Weights of a small transformer language model: MLP 704 SwiGLU, normalized queries and keys.
Each number is 128 + 24 x the weight over its row's rms, rounded and kept within 0 to 255. Layers, rows and columns count from 0. Numbers have three digits each. The size before them is the row's rms in percent of the matrix's.

# layer 2 MLP up, 704x256, rms 0.125, rows 697-703, columns 64-127
100:134150118123134106120102080167126132117132124127149135126128110123144125100139131115109110120160116153124183148135152081121134161114130126126153126141129145117129150149133105176157135130127108
099:112179088060113144167128163101150134133086122126117139092136134138123149126161095110185099123147113116089106147091085134119177093108107087163096163149106126118133119158145111118165117146146130
094:131117095143162120095150124142127145126104130128123129121136102163143127149164044129136108101114113125129154105153127105138105108168163103120091146129116142105142121155099163147119145116108133
097:131102112082174103132148132104143130135140117175143118150125121137158097146112099148172095121162145144144179087104137151172136098130151145115133100130101185097100111123146133118097185099122127
090:134110172135134133121136132070118118114145130123117140124075114117105142148072132122144138095123177163124100147128124155147156132157106143163102137166146113098099091134179156123127161102132119
097:124149141092130125098157121098101120155124152126099121121121144139120130139146117161099164134140106151146137136196146168135089136108101117131110144140119111156117116094147122132112161083121114
115:130127164119116110132140166173137121133135086134124136146140118159068143109139137124132121154168140185109148127091146124090095162107153132132174117069128126149148121130156140077107110110101114
# layer 2 MLP down (transposed), 704x256, rms 0.0999, rows 697-703, columns 64-127
099:097131147155136152107067139129118152116151144121141100146120100117098089104152155152094093118188116141136154076122173120128157187091112112138156140147114123116130133118144109142152158150145142
096:137106144111088102138108138142149112131142145140136098128065114095098126099169124130122181136146119141109118083140081146131101093116150138135103089120114093139106122126122146137125128125150145
098:127099152115138092138087117182137138095104118124128128117093090157121106105133135120188171135105158100125142114155157094083151139101127142107124100111140112149104089165117166106142137125151134
102:128164113145197148137132140157127133148162155119144115129125151158114150146145150150130144119139122073162113129088134118136104159119138139118121106106157109092123150157174164143116137116147121
086:093101158118157139134159135110115171115091143110106095140160113082095141151071111139099135118118146151160131141131131104098146137099146140136121110126100135156096140121156131102137183113109075
094:115160091112146124129146098150129129140139146119157143152086124108127152157101134137110145179138125152102136167137142152121104112137147104157108162115102108139127107133145141118155105060118098
106:105121138112150106138109138132163103129093116143121128147156145155115120133166105117144170121164133162085163170149110099058090137129139136100127108106125139173150121119132130105101135094138160
# layer 2 MLP gate, 704x256, rms 0.123, rows 698-703, columns 64-127
103:105124107150099113145112168148162105160152114108150118107099104121126136092144137097137111112093126108106135120145148163158154097169129164094162124128158126129099136150187085150097083111141135
094:118175125119135131118136104090120149182112107098118120116098125127110142131182081145149112135140147149156195083136092170160107122146159062142091180126132089121123155129139147153110153135101110
101:139144138117121134073112122161089141147125108120139145153157109115119133157135144116112139122116142128096114142167152116140119097133047163132105140146137168156126153106118104136177098116124102
091:124156132133176118132149088090146123123184144121100142144124102103124133144133143147158155138152115147100087160103112138176119142136091104134119094123158102090104136127166161124124111109155093
089:144109114128154116109161115136144129096152121084161147082113138087134149131142101128150127159115198134124106108133183154104149140135138124140118140099161115112096094117132135105078079089126164
101:116117072143104124123164094087104160086137150110135112096135068103122114153141114148120118145118161097164147156103109128173117095162103117134114110207168088116083096102123117188124128150111109